Weights of a small GPT-style language model, trained from scratch on English Wikipedia: RMSNorm before each block, an embedding shortcut.
Each number is 200 + 30 x the weight over its row's rms, rounded and kept within 0 to 999. Layers, rows and columns count from 0. The size before them is the row's rms in percent of the matrix's.

# q: layer 5 attention query, 256x256, rms 0.0868, rows 0-63, columns 0-31
# k: layer 5 attention key, 256x256, rms 0.0847, rows 0-63, columns 0-31
# v: layer 5 attention value, 256x256, rms 0.0928, rows 0-35, columns 0-31
# o: layer 5 attention output (transposed), 256x256, rms 0.0898, rows 0-35, columns 0-31
q0,099,245,139,156,246,167,174,267,259,140,254,261,224,177,201,271,228,134,204,202,224,222,140,222,253,199,170,190,179,217,226,193,191
k0,109,158,246,205,173,276,189,205,174,214,166,195,185,174,192,184,220,217,210,219,147,162,227,137,174,183,216,225,208,222,231,179,189
q1,142,214,217,283,218,234,181,225,196,210,171,183,189,208,228,219,204,163,185,211,191,248,201,236,233,212,203,192,209,180,165,226,216
k1,099,175,144,186,211,216,184,193,223,177,196,200,232,188,230,245,221,171,216,186,196,212,185,208,190,186,229,160,225,198,181,203,177
q2,104,237,126,163,222,101,199,232,258,104,232,289,162,175,147,207,177,222,166,210,175,192,178,217,243,195,186,232,198,190,210,235,197
k2,101,159,230,188,196,186,224,212,175,228,211,235,147,178,184,217,241,258,201,177,149,198,236,191,157,242,114,248,162,200,219,171,164
q3,107,167,227,229,202,265,128,207,231,176,196,226,245,189,218,198,201,203,185,186,185,212,205,200,207,213,202,142,238,222,168,185,215
k3,106,209,231,199,180,177,233,196,196,190,185,180,169,218,156,187,194,189,231,235,168,216,181,248,201,225,217,240,180,207,145,250,243
q4,105,228,215,205,238,173,148,229,281,189,204,254,198,196,213,242,150,230,229,258,213,238,199,269,270,166,174,213,246,204,174,176,193
k4,098,218,197,188,161,195,213,213,166,167,200,197,201,221,200,206,168,205,170,160,209,238,156,260,228,198,214,201,200,180,139,201,214
q5,100,142,271,244,188,241,176,198,209,238,191,173,197,233,203,231,228,168,208,204,192,231,214,199,233,203,249,181,216,199,151,252,236
k5,110,180,184,214,211,220,170,220,184,219,197,214,225,190,198,206,201,226,242,235,202,219,148,233,213,178,216,213,234,141,179,156,235
q6,112,188,167,250,151,225,261,198,127,223,202,168,194,238,201,136,212,214,174,181,152,136,212,160,178,243,156,200,178,158,228,228,185
k6,105,232,214,154,220,208,205,199,242,190,216,231,188,219,176,183,193,225,185,210,189,164,229,186,212,202,171,188,154,236,265,238,185
q7,110,214,143,180,183,160,245,203,177,191,212,223,180,162,195,159,202,243,161,200,210,173,185,198,162,220,165,232,201,206,258,189,187
k7,108,211,209,197,172,169,246,200,156,216,208,174,167,237,231,176,196,207,170,197,203,145,207,134,166,190,194,198,170,215,231,209,176
q8,146,181,255,160,228,192,177,183,227,230,195,221,224,196,161,232,178,200,222,223,199,233,188,235,217,177,269,186,240,208,173,181,206
k8,119,175,208,242,179,205,185,231,158,190,202,184,227,162,178,209,224,160,234,199,209,258,169,265,226,168,228,208,255,173,150,182,213
q9,097,161,211,247,242,228,197,185,166,217,188,188,216,196,226,192,211,169,199,198,179,217,245,209,210,222,243,160,170,177,172,237,202
k9,088,244,233,180,202,204,161,159,266,215,195,241,196,197,148,232,215,243,183,160,168,227,181,201,219,240,169,209,228,191,264,203,197
q10,123,164,276,221,248,176,192,145,214,227,203,210,198,142,225,204,188,175,189,206,223,238,249,196,187,208,220,210,225,214,180,200,224
k10,108,202,208,232,215,227,145,208,257,223,238,217,177,224,204,228,235,183,228,195,249,197,233,222,180,224,255,196,286,177,257,155,237
q11,121,167,207,210,218,230,201,247,177,167,184,187,219,243,220,250,226,167,181,170,188,159,199,142,165,205,146,179,162,203,166,213,179
k11,101,218,224,137,223,199,207,191,262,192,207,207,234,203,236,206,194,172,173,190,176,176,211,164,177,217,160,138,173,222,236,224,179
q12,117,235,160,184,140,214,198,216,210,192,207,160,190,213,201,156,173,190,202,224,205,192,167,224,192,182,212,187,227,183,188,139,223
k12,110,194,164,199,224,183,180,221,183,173,208,173,210,231,191,179,246,139,208,194,211,203,177,233,221,177,227,209,195,240,129,208,215
q13,112,195,257,164,190,213,201,230,203,277,194,177,261,181,191,212,166,194,266,219,210,239,149,232,218,185,266,242,219,190,183,154,239
k13,092,199,220,246,236,212,177,219,216,185,194,209,236,189,211,227,224,204,194,203,213,274,164,264,208,252,236,243,238,174,188,149,199
q14,103,186,165,202,154,238,179,146,202,207,187,163,153,219,166,154,237,206,204,214,231,181,273,188,178,171,193,175,206,231,199,210,206
k14,096,193,130,156,233,121,180,213,167,217,229,174,175,219,181,172,220,149,234,175,247,155,200,157,191,223,192,210,238,222,176,265,225
q15,105,251,219,202,175,224,174,188,226,181,224,207,247,241,214,266,223,141,216,215,212,203,181,187,242,169,202,239,242,197,200,163,248
k15,134,232,229,201,188,208,235,225,225,201,197,263,214,198,175,229,214,135,203,234,201,237,163,287,240,151,242,235,225,181,146,183,245
q16,110,215,158,212,193,230,195,161,150,236,212,177,208,176,242,150,163,210,202,196,229,220,179,237,187,192,221,181,224,183,181,145,228
k16,112,224,179,246,204,200,192,172,229,236,184,243,200,203,205,190,209,204,197,224,198,212,209,181,213,209,255,177,232,201,177,126,213
q17,115,215,162,220,183,185,193,226,230,200,220,243,220,179,176,231,194,201,212,206,193,224,189,193,211,221,219,199,265,189,202,225,227
k17,107,190,192,215,158,177,215,260,187,198,187,225,230,174,177,215,202,183,241,204,224,235,148,259,232,195,253,246,289,174,197,172,239
q18,108,196,176,184,238,152,231,204,168,187,162,177,185,198,202,158,209,238,188,203,209,176,230,174,158,217,177,183,173,229,180,214,135
k18,111,187,216,225,239,212,190,183,220,210,182,163,193,210,208,196,187,232,157,202,195,171,243,157,169,230,126,194,125,233,229,211,226
q19,081,173,174,196,150,193,180,133,257,211,146,177,168,227,189,188,215,184,217,203,180,134,232,122,189,193,161,160,237,267,204,222,167
k19,101,231,172,156,159,146,230,217,186,235,201,244,222,202,171,216,183,166,211,225,200,169,188,192,229,156,255,155,243,206,175,195,249
q20,081,221,165,245,213,180,230,232,196,207,143,216,211,201,157,151,237,200,236,258,130,178,109,175,178,233,194,225,223,153,221,169,204
k20,107,201,206,221,217,215,232,222,155,179,226,169,192,205,259,170,210,188,208,196,220,195,180,197,174,227,188,237,200,204,254,194,154
q21,105,190,266,211,237,168,179,132,192,205,167,212,179,173,272,221,227,195,148,232,215,214,230,201,217,196,167,255,192,184,234,208,177
k21,092,193,192,227,193,220,193,150,187,247,178,193,165,193,246,183,177,279,174,258,179,216,232,153,182,211,183,177,160,162,225,236,215
q22,100,201,185,151,169,215,203,167,204,212,210,165,202,269,184,244,196,162,211,189,200,213,217,193,184,189,229,192,184,171,157,187,179
k22,105,135,187,165,167,206,214,188,182,208,188,190,201,191,160,109,195,147,232,160,197,218,194,205,199,239,198,173,140,236,188,177,180
q23,094,199,260,201,201,210,193,224,202,225,156,144,191,265,207,185,137,198,218,181,248,151,193,223,179,149,188,168,191,210,217,175,243
k23,096,177,169,223,200,170,174,216,173,187,242,153,186,196,199,199,207,146,240,213,204,247,185,183,212,157,203,182,185,230,216,201,191
q24,092,158,225,238,181,214,177,249,227,213,201,171,175,213,225,209,198,163,251,199,184,186,211,172,219,235,202,202,176,230,196,179,193
k24,090,188,164,192,221,187,150,214,223,180,216,187,223,186,203,247,163,115,237,221,202,181,195,208,195,211,221,154,212,214,192,184,165
q25,094,235,177,161,215,150,175,170,234,178,218,200,167,158,189,170,192,237,228,200,213,197,226,201,209,174,211,265,223,195,232,217,171
k25,092,208,223,160,200,298,168,213,143,226,247,207,141,219,235,174,214,172,203,198,226,200,193,198,209,186,203,262,169,176,235,203,218
q26,108,202,222,259,184,224,225,154,217,200,186,207,189,219,192,225,226,302,122,206,194,195,201,199,199,177,153,222,197,225,204,189,194
k26,106,215,248,218,225,195,186,209,204,163,192,160,185,168,219,184,216,193,211,207,209,180,203,189,237,231,197,276,134,186,230,289,261
q27,093,220,188,209,219,199,216,196,172,179,261,211,243,198,237,234,210,193,224,158,246,188,209,196,171,201,211,208,198,166,149,175,174
k27,103,185,238,218,203,224,164,167,248,169,158,245,204,179,186,167,210,140,189,216,209,155,218,196,196,252,201,154,195,181,189,127,190
q28,102,182,150,233,218,233,241,231,197,192,211,237,222,181,225,200,227,174,240,167,196,180,166,210,230,182,220,181,219,178,170,196,173
k28,103,176,222,210,198,176,191,191,221,179,169,264,207,174,172,196,197,170,205,171,191,134,180,202,185,254,203,171,265,224,219,129,204
q29,094,170,235,164,216,189,164,203,184,237,206,185,205,151,204,200,154,250,157,254,198,237,219,235,201,224,226,211,167,243,206,268,198
k29,097,155,175,258,235,117,133,175,215,260,155,181,224,197,180,235,188,259,207,245,186,225,230,159,145,181,193,192,192,175,173,227,201
q30,092,191,151,234,156,196,203,158,193,188,195,195,178,179,163,231,226,177,253,227,204,193,231,184,196,217,164,253,191,223,264,228,205
k30,094,200,207,209,230,216,181,253,188,218,190,231,188,200,227,231,241,191,222,205,185,168,180,236,212,176,163,198,212,193,240,222,239
q31,091,173,264,215,194,222,205,120,160,232,226,140,210,242,189,152,186,229,218,227,209,228,227,212,163,201,192,174,165,200,164,154,184
k31,093,205,222,199,222,233,164,245,275,166,241,173,183,212,208,208,253,172,222,158,216,195,231,212,167,220,190,178,187,286,181,189,207
q32,099,200,164,218,241,184,208,174,196,196,189,209,171,207,235,150,191,220,203,233,221,187,168,182,204,227,212,226,241,166,187,223,208
k32,102,174,229,264,192,218,238,161,174,262,260,210,178,198,256,185,199,168,193,266,167,203,203,179,205,184,222,191,182,200,237,198,233
q33,092,185,201,228,208,207,206,186,201,183,172,213,173,212,230,216,246,209,161,228,210,228,178,199,257,207,196,215,188,251,219,225,204
k33,098,175,209,239,197,175,233,220,153,201,209,220,184,165,184,246,178,212,263,179,163,234,186,228,208,164,176,220,230,169,202,228,173
q34,092,251,178,204,186,188,243,241,190,183,224,148,201,218,153,172,206,216,194,202,204,217,222,220,192,180,213,192,162,233,176,200,198
k34,088,248,189,249,206,158,202,186,255,223,196,166,194,164,169,282,226,186,253,197,221,234,216,245,194,160,211,222,172,213,180,173,223
q35,089,187,176,208,181,148,201,238,226,197,201,209,178,195,176,218,206,200,196,247,169,171,224,174,199,210,205,277,204,230,252,252,151
k35,100,176,189,184,189,191,201,184,166,196,175,211,200,209,157,187,163,196,157,235,166,214,192,213,203,166,263,209,147,185,210,262,196
q36,079,252,208,162,225,210,252,160,159,217,166,177,219,215,199,101,169,275,211,218,171,217,169,229,137,178,191,170,197,151,199,176,225
k36,084,225,219,181,190,232,209,191,246,222,233,160,182,233,241,172,226,254,192,202,204,214,227,169,168,232,199,238,183,246,239,201,217
q37,091,243,184,188,206,233,211,183,174,215,200,177,185,182,192,210,226,171,257,214,184,163,190,237,198,164,217,226,207,199,194,174,196
k37,090,133,232,207,185,176,140,218,214,196,196,192,181,192,159,198,210,155,235,195,203,197,191,240,196,245,192,206,211,225,151,154,219
q38,087,157,154,231,187,198,203,232,217,231,188,193,213,231,206,199,187,184,197,192,194,187,216,209,228,217,200,156,208,234,213,186,222
k38,104,223,216,176,196,196,256,222,218,199,214,199,194,209,219,208,200,210,172,183,193,196,162,245,245,165,227,208,201,243,169,237,197
q39,096,211,258,287,175,232,266,202,139,182,198,229,232,204,255,185,199,110,148,174,235,185,198,231,215,204,148,226,180,110,207,177,213
k39,096,219,181,279,212,243,189,157,266,194,188,230,221,213,225,179,194,210,177,231,181,201,237,234,184,203,275,158,143,155,239,173,238
q40,090,199,213,247,157,192,201,169,196,193,197,216,212,213,206,206,255,185,171,219,241,178,212,222,204,193,141,208,186,177,192,187,243
k40,096,231,180,218,226,223,202,196,261,183,202,257,208,205,229,169,208,183,197,178,190,205,189,202,257,203,214,146,172,210,260,242,185
q41,100,166,258,226,149,237,176,180,203,230,166,152,167,249,215,250,191,194,257,239,223,201,247,197,208,144,166,197,186,231,256,203,211
k41,095,164,188,210,159,179,144,187,210,172,200,179,218,156,183,238,177,191,251,206,184,205,243,193,210,206,200,166,199,169,241,180,233
q42,094,186,178,201,170,209,217,245,217,207,198,255,232,172,165,208,192,198,190,191,166,199,195,208,258,185,231,175,240,259,212,286,192
k42,092,188,178,181,177,173,182,164,208,230,220,219,218,212,189,220,166,241,206,220,180,181,213,191,195,171,226,177,201,194,180,262,228
q43,107,209,219,180,190,248,173,198,168,195,225,261,197,165,251,198,264,225,179,142,202,192,166,223,197,180,219,184,211,185,207,215,240
k43,102,212,239,225,183,202,211,156,195,189,192,176,191,191,204,182,229,189,217,143,227,190,174,186,175,187,205,210,243,177,196,204,196
q44,083,230,164,173,240,225,195,194,181,209,197,186,175,161,233,122,189,224,232,183,157,177,164,209,160,205,186,219,217,196,193,185,205
k44,091,218,196,207,190,231,212,184,182,273,238,170,156,235,254,188,210,185,225,215,237,174,184,167,162,211,206,225,215,220,266,128,230
q45,102,218,176,163,230,183,169,216,212,188,247,200,209,170,220,219,202,140,186,210,194,178,249,194,200,217,194,235,204,235,150,148,200
k45,095,185,175,192,236,177,185,209,232,176,214,268,186,194,217,188,216,136,173,198,180,203,208,237,228,211,204,214,201,224,171,162,148
q46,084,196,214,176,202,198,224,195,219,234,168,193,190,173,221,156,191,211,243,253,118,194,125,189,194,184,200,188,212,204,219,209,183
k46,085,173,195,187,180,178,181,217,222,223,232,205,211,191,229,237,178,137,234,220,195,148,223,168,179,228,227,173,211,269,236,151,189
q47,104,211,211,162,187,183,217,199,242,236,236,168,220,207,183,236,207,175,220,235,207,187,170,203,218,182,227,244,141,154,226,226,231
k47,105,164,199,190,224,184,146,159,271,220,209,230,222,217,214,231,164,153,203,214,178,146,173,188,208,184,208,146,181,219,268,198,197
q48,100,157,221,184,198,170,184,164,207,204,206,209,203,202,229,205,207,210,196,206,178,219,238,193,179,233,144,240,181,168,215,221,194
k48,106,202,182,193,208,258,215,219,217,204,156,210,243,217,193,153,195,243,168,175,208,196,181,228,200,246,221,158,175,189,223,236,202
q49,084,195,216,182,158,235,202,165,173,192,231,233,224,184,167,234,197,203,159,181,230,228,259,205,189,264,215,243,187,188,226,200,159
k49,096,209,189,173,225,266,173,208,209,194,182,151,172,248,213,174,176,225,195,177,194,199,253,215,208,216,235,218,160,185,129,226,170
q50,087,192,181,217,225,269,275,180,161,220,248,203,197,163,226,215,193,160,142,169,216,224,224,228,232,175,199,226,173,178,184,177,148
k50,088,200,221,194,218,248,176,166,255,157,182,246,184,211,201,164,218,228,135,196,152,157,173,233,177,210,240,257,129,170,203,201,250
q51,090,241,188,232,186,188,250,197,209,193,152,201,151,212,205,145,185,183,206,241,133,180,178,174,209,214,198,235,227,163,224,167,183
k51,097,244,195,213,176,206,210,203,115,209,221,196,189,190,233,191,204,160,226,214,187,208,200,200,207,196,216,265,168,165,230,222,236
q52,094,164,180,165,189,265,148,228,197,198,178,236,205,208,194,223,194,248,154,150,201,223,196,213,174,216,188,126,207,246,162,165,186
k52,094,257,190,196,167,183,250,217,166,166,134,168,214,171,173,185,176,236,155,155,246,186,236,184,235,175,189,231,214,201,131,172,212
q53,105,229,148,198,214,150,224,227,164,201,195,177,182,178,233,186,197,222,188,203,152,199,222,218,202,225,217,239,222,182,209,184,166
k53,108,210,187,279,189,150,233,148,159,227,145,213,198,204,155,162,195,266,191,243,212,225,199,217,183,254,210,231,190,158,226,184,216
q54,100,251,208,231,160,188,214,247,167,188,172,168,184,201,168,175,253,181,236,220,193,200,215,195,220,169,193,224,190,192,220,214,218
k54,098,225,248,201,177,184,231,160,197,214,211,193,204,168,175,217,198,189,214,230,227,210,249,232,188,172,256,161,205,173,238,192,196
q55,094,149,231,188,226,179,201,212,257,220,150,252,198,167,188,198,180,208,195,261,178,207,164,221,269,194,205,196,238,227,200,246,190
k55,093,154,167,167,189,161,166,225,185,207,234,251,238,225,247,235,128,215,211,182,164,218,173,148,232,164,198,193,203,216,225,239,177
q56,102,194,237,235,227,225,209,204,178,232,201,228,208,196,213,164,179,188,209,257,174,246,150,215,227,186,218,160,210,160,235,201,202
k56,104,217,225,197,220,212,235,178,182,184,231,201,203,198,213,186,223,207,164,199,178,183,183,183,144,196,189,223,260,206,215,165,153
q57,087,174,218,175,216,221,163,162,273,231,205,207,194,185,191,235,144,192,222,195,159,200,215,187,192,193,214,200,210,241,210,273,184
k57,084,151,201,84,165,221,187,235,182,233,222,176,215,239,183,186,173,210,184,184,214,150,196,186,179,181,191,155,205,228,172,215,242
q58,088,194,158,276,216,238,228,170,157,217,193,230,206,209,216,192,189,212,218,186,141,195,184,186,200,192,175,232,199,167,201,160,193
k58,088,243,219,177,195,262,219,195,186,209,164,187,175,229,223,168,188,321,158,212,182,203,210,198,145,239,203,212,196,206,251,198,242
q59,097,191,211,198,228,247,230,155,171,261,196,182,210,245,188,210,154,173,244,218,166,170,165,213,183,209,173,190,202,188,195,168,212
k59,108,169,206,140,230,190,182,291,190,157,256,207,218,225,195,218,204,168,186,162,150,195,190,226,231,229,150,188,201,238,186,178,177
q60,095,214,177,245,197,173,287,233,173,219,221,205,243,195,205,219,222,143,195,213,154,202,196,177,194,224,209,212,197,134,209,193,170
k60,092,212,195,220,242,162,230,204,216,186,151,265,241,199,185,193,212,184,172,210,178,157,181,238,167,218,222,211,211,189,197,128,188
q61,084,177,219,177,220,239,176,215,240,246,192,173,205,205,180,252,198,216,233,192,206,180,260,195,177,204,181,167,206,250,174,164,178
k61,088,186,213,125,191,133,168,241,212,151,226,185,230,205,186,228,208,181,183,151,201,189,176,226,250,189,178,220,179,252,171,228,214
q62,091,246,169,173,202,149,172,217,246,169,187,219,193,196,175,257,275,202,243,198,231,212,183,195,239,183,205,262,217,166,191,190,201
k62,086,193,189,162,220,207,238,187,135,177,222,248,156,232,206,221,188,189,205,176,216,215,119,231,233,193,184,272,226,152,259,222,196
q63,086,158,235,192,240,226,208,126,173,251,172,168,190,211,253,208,149,253,214,196,193,221,174,207,153,190,177,172,232,191,230,162,203
k63,087,187,210,191,177,212,166,226,221,168,180,199,218,198,250,204,208,209,191,215,180,170,230,154,195,215,184,201,197,237,189,152,237
v0,101,241,245,187,155,260,153,201,195,214,197,206,217,223,144,200,187,198,141,239,138,200,172,209,221,229,162,214,161,220,217,203,237
o0,106,217,218,192,197,212,139,215,240,202,228,183,219,185,175,226,218,214,193,219,177,208,154,206,215,211,164,244,180,219,210,230,259
v1,087,125,214,198,186,169,201,194,220,196,211,219,212,176,216,170,182,181,242,221,195,144,187,169,199,166,193,162,226,251,146,202,229
o1,092,209,184,188,228,179,200,241,180,170,256,217,196,206,239,184,191,234,225,190,226,220,195,135,211,225,205,166,248,233,191,229,188
v2,093,214,146,248,253,252,224,228,176,195,216,219,169,237,197,178,169,179,164,199,219,194,245,192,149,166,202,210,208,179,185,195,201
o2,092,232,171,226,231,204,243,235,166,188,197,225,158,237,205,218,200,177,209,186,198,151,198,214,226,192,204,236,208,197,138,221,238
v3,081,169,191,223,187,236,213,197,217,228,194,179,218,211,275,201,179,218,246,148,239,208,222,186,162,201,201,190,182,200,194,175,195
o3,088,198,172,224,248,223,181,184,207,213,208,189,205,235,250,249,193,207,157,134,250,149,252,226,184,236,180,199,244,231,166,188,183
v4,108,192,183,222,217,191,162,194,212,179,229,233,182,153,215,191,201,177,230,199,227,236,168,264,272,184,208,213,251,170,205,164,248
o4,093,228,188,200,216,175,198,207,183,170,186,213,240,171,193,177,224,205,211,231,193,251,195,226,274,222,221,215,229,150,139,161,269
v5,106,160,238,180,204,197,147,219,238,224,210,170,156,244,167,187,214,187,200,177,159,194,232,194,168,198,220,229,208,242,259,267,238
o5,111,127,221,180,220,200,161,206,223,234,282,198,171,233,207,208,197,192,240,162,183,223,197,242,209,214,222,180,216,247,231,260,179
v6,106,195,235,190,199,220,218,203,205,208,187,173,183,239,201,209,186,197,144,170,201,179,247,125,166,218,178,173,148,217,181,244,132
o6,083,217,234,191,193,225,186,179,170,197,182,185,194,206,201,179,216,210,203,176,173,200,169,170,154,197,124,198,151,215,252,230,177
v7,102,224,227,169,192,217,220,159,271,203,156,220,237,209,209,151,155,192,200,166,174,222,197,231,213,256,172,154,182,189,234,250,147
o7,106,184,237,198,175,236,152,223,217,170,199,199,244,213,189,197,178,155,205,142,180,215,212,216,217,230,218,182,244,176,189,280,173
v8,103,187,212,220,237,166,199,208,176,253,273,229,184,218,213,251,200,215,246,230,169,230,221,217,219,189,178,204,162,175,216,207,218
o8,103,149,209,181,185,153,181,225,192,224,146,176,202,176,197,248,192,209,251,211,180,192,183,173,212,161,187,176,144,193,164,226,197
v9,095,200,184,228,201,161,205,191,157,184,233,188,202,192,182,160,196,195,194,166,228,194,195,225,183,179,218,196,215,203,225,178,199
o9,103,172,236,199,197,205,204,174,180,194,308,185,206,227,202,221,216,168,191,161,262,217,215,199,258,173,218,218,216,197,201,201,144
v10,098,203,153,193,123,241,196,179,238,125,167,229,215,139,152,173,236,182,181,245,207,205,169,181,201,163,245,195,220,194,172,219,173
o10,100,248,173,197,179,203,175,176,236,167,194,248,204,198,193,152,179,204,173,231,197,211,214,191,225,231,233,243,197,187,174,220,217
v11,083,249,191,209,175,152,173,160,279,176,198,251,179,268,197,211,171,212,201,230,158,196,206,190,222,194,164,166,186,181,197,215,174
o11,088,246,164,223,186,169,219,239,245,171,200,204,141,206,214,184,184,220,205,212,152,183,246,216,169,174,142,200,195,187,240,211,217
v12,098,146,184,235,209,184,177,214,215,153,204,172,209,199,214,194,173,264,191,173,250,198,216,223,184,233,170,166,212,199,196,219,186
o12,100,155,188,239,213,237,208,259,166,198,199,209,206,264,150,302,209,182,215,182,192,195,208,202,180,220,174,187,167,185,217,218,142
v13,089,165,206,189,190,186,207,230,217,233,234,235,170,215,150,172,185,227,267,181,215,152,210,175,242,219,216,208,248,252,207,200,216
o13,096,195,203,198,211,177,219,236,218,185,227,239,170,246,201,205,194,242,261,162,229,202,196,182,263,224,248,187,215,256,196,190,207
v14,097,185,223,177,223,165,160,159,228,206,215,176,222,221,209,186,234,201,221,204,213,200,162,187,203,190,163,177,226,201,246,236,220
o14,101,242,166,218,225,150,169,179,245,198,177,213,217,208,213,170,262,232,232,188,213,187,136,144,211,214,192,153,192,203,243,236,203
v15,093,237,225,263,189,163,209,180,162,191,246,174,225,200,198,209,197,186,222,241,232,200,218,206,233,215,183,190,218,193,181,167,170
o15,099,273,219,227,220,224,221,214,199,184,199,171,221,217,184,204,216,194,142,228,273,210,226,168,193,211,171,188,156,162,189,180,148
v16,126,187,208,165,196,206,235,240,153,194,231,163,191,201,210,196,205,162,172,226,177,181,215,197,173,198,221,208,156,226,164,256,204
o16,081,203,218,177,180,191,221,203,207,200,201,176,150,212,222,205,157,235,213,168,181,140,195,188,153,186,193,207,147,231,243,186,146
v17,084,199,203,239,229,254,224,229,179,182,226,185,209,193,238,181,245,188,192,192,189,200,190,196,188,226,168,191,214,233,146,180,145
o17,089,198,206,205,251,245,226,257,224,199,182,249,264,206,240,240,213,195,206,155,181,183,227,159,205,255,190,221,216,230,150,183,151
v18,096,145,222,222,233,151,163,213,221,206,214,181,198,234,178,204,197,263,289,151,210,198,229,202,183,242,175,240,204,272,227,195,227
o18,101,237,202,242,235,186,165,220,210,195,198,158,229,230,177,174,195,222,254,162,189,179,178,167,165,208,177,178,212,214,221,207,153
v19,098,186,197,210,208,232,160,180,207,213,203,220,200,171,213,210,208,240,231,167,248,237,150,253,250,155,205,212,218,173,175,170,226
o19,086,209,219,230,232,223,230,181,233,178,215,209,170,196,207,222,216,219,177,200,195,191,219,229,228,247,237,233,231,172,102,224,220
v20,097,187,273,201,171,244,138,209,207,200,185,203,216,203,254,206,218,194,196,111,168,185,145,207,190,283,194,188,204,224,180,195,211
o20,101,219,192,188,170,208,158,182,205,179,174,191,199,175,194,212,197,199,206,178,192,201,139,186,222,247,205,162,186,203,182,164,206
v21,105,242,142,160,160,223,176,153,240,211,161,179,234,161,161,156,163,225,160,252,246,199,211,203,197,138,182,172,226,155,196,206,178
o21,102,210,237,214,182,235,198,147,199,225,225,218,213,219,174,208,232,183,219,217,222,222,227,178,247,169,201,215,237,183,182,236,219
v22,087,193,232,151,180,182,220,187,219,253,236,233,197,235,193,208,194,195,215,243,260,189,246,196,153,205,231,255,185,173,217,215,228
o22,087,209,226,171,202,166,227,209,210,285,223,214,179,229,256,175,209,213,221,184,245,133,224,150,198,214,219,218,209,204,165,226,210
v23,092,194,167,166,183,192,252,229,186,216,196,200,188,226,210,258,154,176,159,132,232,162,262,153,166,155,238,216,209,219,175,175,170
o23,098,221,214,204,225,146,203,232,201,241,185,210,190,200,224,257,204,205,160,183,223,166,235,151,187,197,216,224,185,195,175,202,154
v24,115,238,184,149,178,260,156,168,212,169,169,194,200,213,153,221,208,159,204,213,222,239,247,237,192,226,168,206,153,177,211,166,182
o24,113,202,192,177,194,173,165,204,189,237,211,212,168,174,187,194,198,149,269,155,235,197,143,198,146,173,166,195,189,180,239,200,177
v25,095,146,258,179,214,180,195,197,235,183,221,185,213,227,184,215,164,250,267,204,228,209,193,228,195,202,148,245,204,215,126,170,245
o25,097,197,183,142,217,207,244,181,206,227,250,195,192,223,222,176,202,204,224,167,228,169,242,212,227,178,217,169,211,172,131,221,198
v26,100,143,170,206,183,161,245,208,193,246,213,217,196,208,219,207,137,241,174,194,181,193,273,231,166,205,221,195,183,198,270,186,151
o26,107,136,230,203,181,215,174,217,192,183,209,219,225,225,203,251,154,231,159,184,220,212,253,244,183,212,156,184,215,199,216,206,147
v27,092,189,160,228,207,137,199,216,178,213,255,205,198,191,216,213,233,175,215,207,193,191,201,215,162,190,217,224,191,206,207,207,264
o27,088,166,171,210,178,220,205,238,154,228,222,237,209,218,197,200,181,211,224,217,183,155,198,175,229,207,171,176,193,262,179,189,244
v28,100,211,176,208,217,165,166,204,212,122,180,227,167,187,125,179,137,182,212,229,188,201,209,203,222,193,173,226,201,264,221,245,241
o28,103,189,168,226,248,240,171,170,270,222,153,237,193,249,178,171,200,226,170,197,220,204,202,196,170,241,202,228,179,157,178,224,187
v29,119,163,206,216,213,188,201,185,132,240,218,234,204,235,252,257,192,211,213,223,208,189,227,190,175,220,201,215,219,173,177,193,220
o29,112,175,160,247,189,173,239,194,160,203,187,206,164,147,185,185,169,270,200,196,238,167,202,187,200,171,139,188,174,190,235,245,181
v30,094,176,232,248,204,150,154,248,224,155,299,171,183,200,241,215,236,182,204,191,199,212,197,206,159,167,163,209,205,201,165,246,241
o30,099,229,218,165,215,147,172,278,158,210,196,244,228,193,217,216,206,204,210,152,219,182,182,188,189,212,241,200,171,233,185,243,128
v31,114,206,246,192,217,200,185,226,229,171,223,175,233,239,249,175,170,247,251,221,197,187,201,205,195,206,200,171,229,253,162,173,235
o31,108,196,201,224,146,222,201,154,201,256,210,196,179,197,204,224,204,183,142,225,240,206,238,198,193,198,224,173,182,209,201,181,207
v32,094,198,219,254,163,220,208,206,170,168,155,167,198,184,253,186,181,184,156,228,135,212,154,193,176,148,182,194,186,215,231,233,183
o32,102,187,183,242,177,210,203,206,155,200,180,182,199,193,236,183,209,183,213,193,189,218,171,220,153,201,209,196,239,196,193,219,178
v33,098,199,175,198,199,174,235,169,201,165,224,202,233,227,214,238,159,215,179,148,198,163,208,232,170,240,218,212,173,191,181,204,183
o33,106,176,228,200,203,205,166,206,247,176,220,204,280,221,163,245,213,184,193,197,238,199,191,194,195,160,181,199,204,195,220,220,181
v34,097,191,230,184,181,200,231,185,211,194,226,187,177,236,199,204,166,176,169,184,167,168,222,123,133,219,210,217,154,221,204,258,150
o34,083,210,250,162,130,212,231,205,161,185,186,164,199,205,190,242,164,203,221,165,161,144,204,164,178,180,163,180,164,215,202,207,156
v35,099,217,223,187,169,214,199,211,182,254,174,122,188,122,241,192,211,217,248,204,166,202,129,187,220,174,196,148,209,210,192,248,185
o35,099,235,228,208,246,226,154,201,203,208,197,183,184,194,197,172,235,175,164,164,199,248,211,209,223,239,189,216,209,215,197,220,207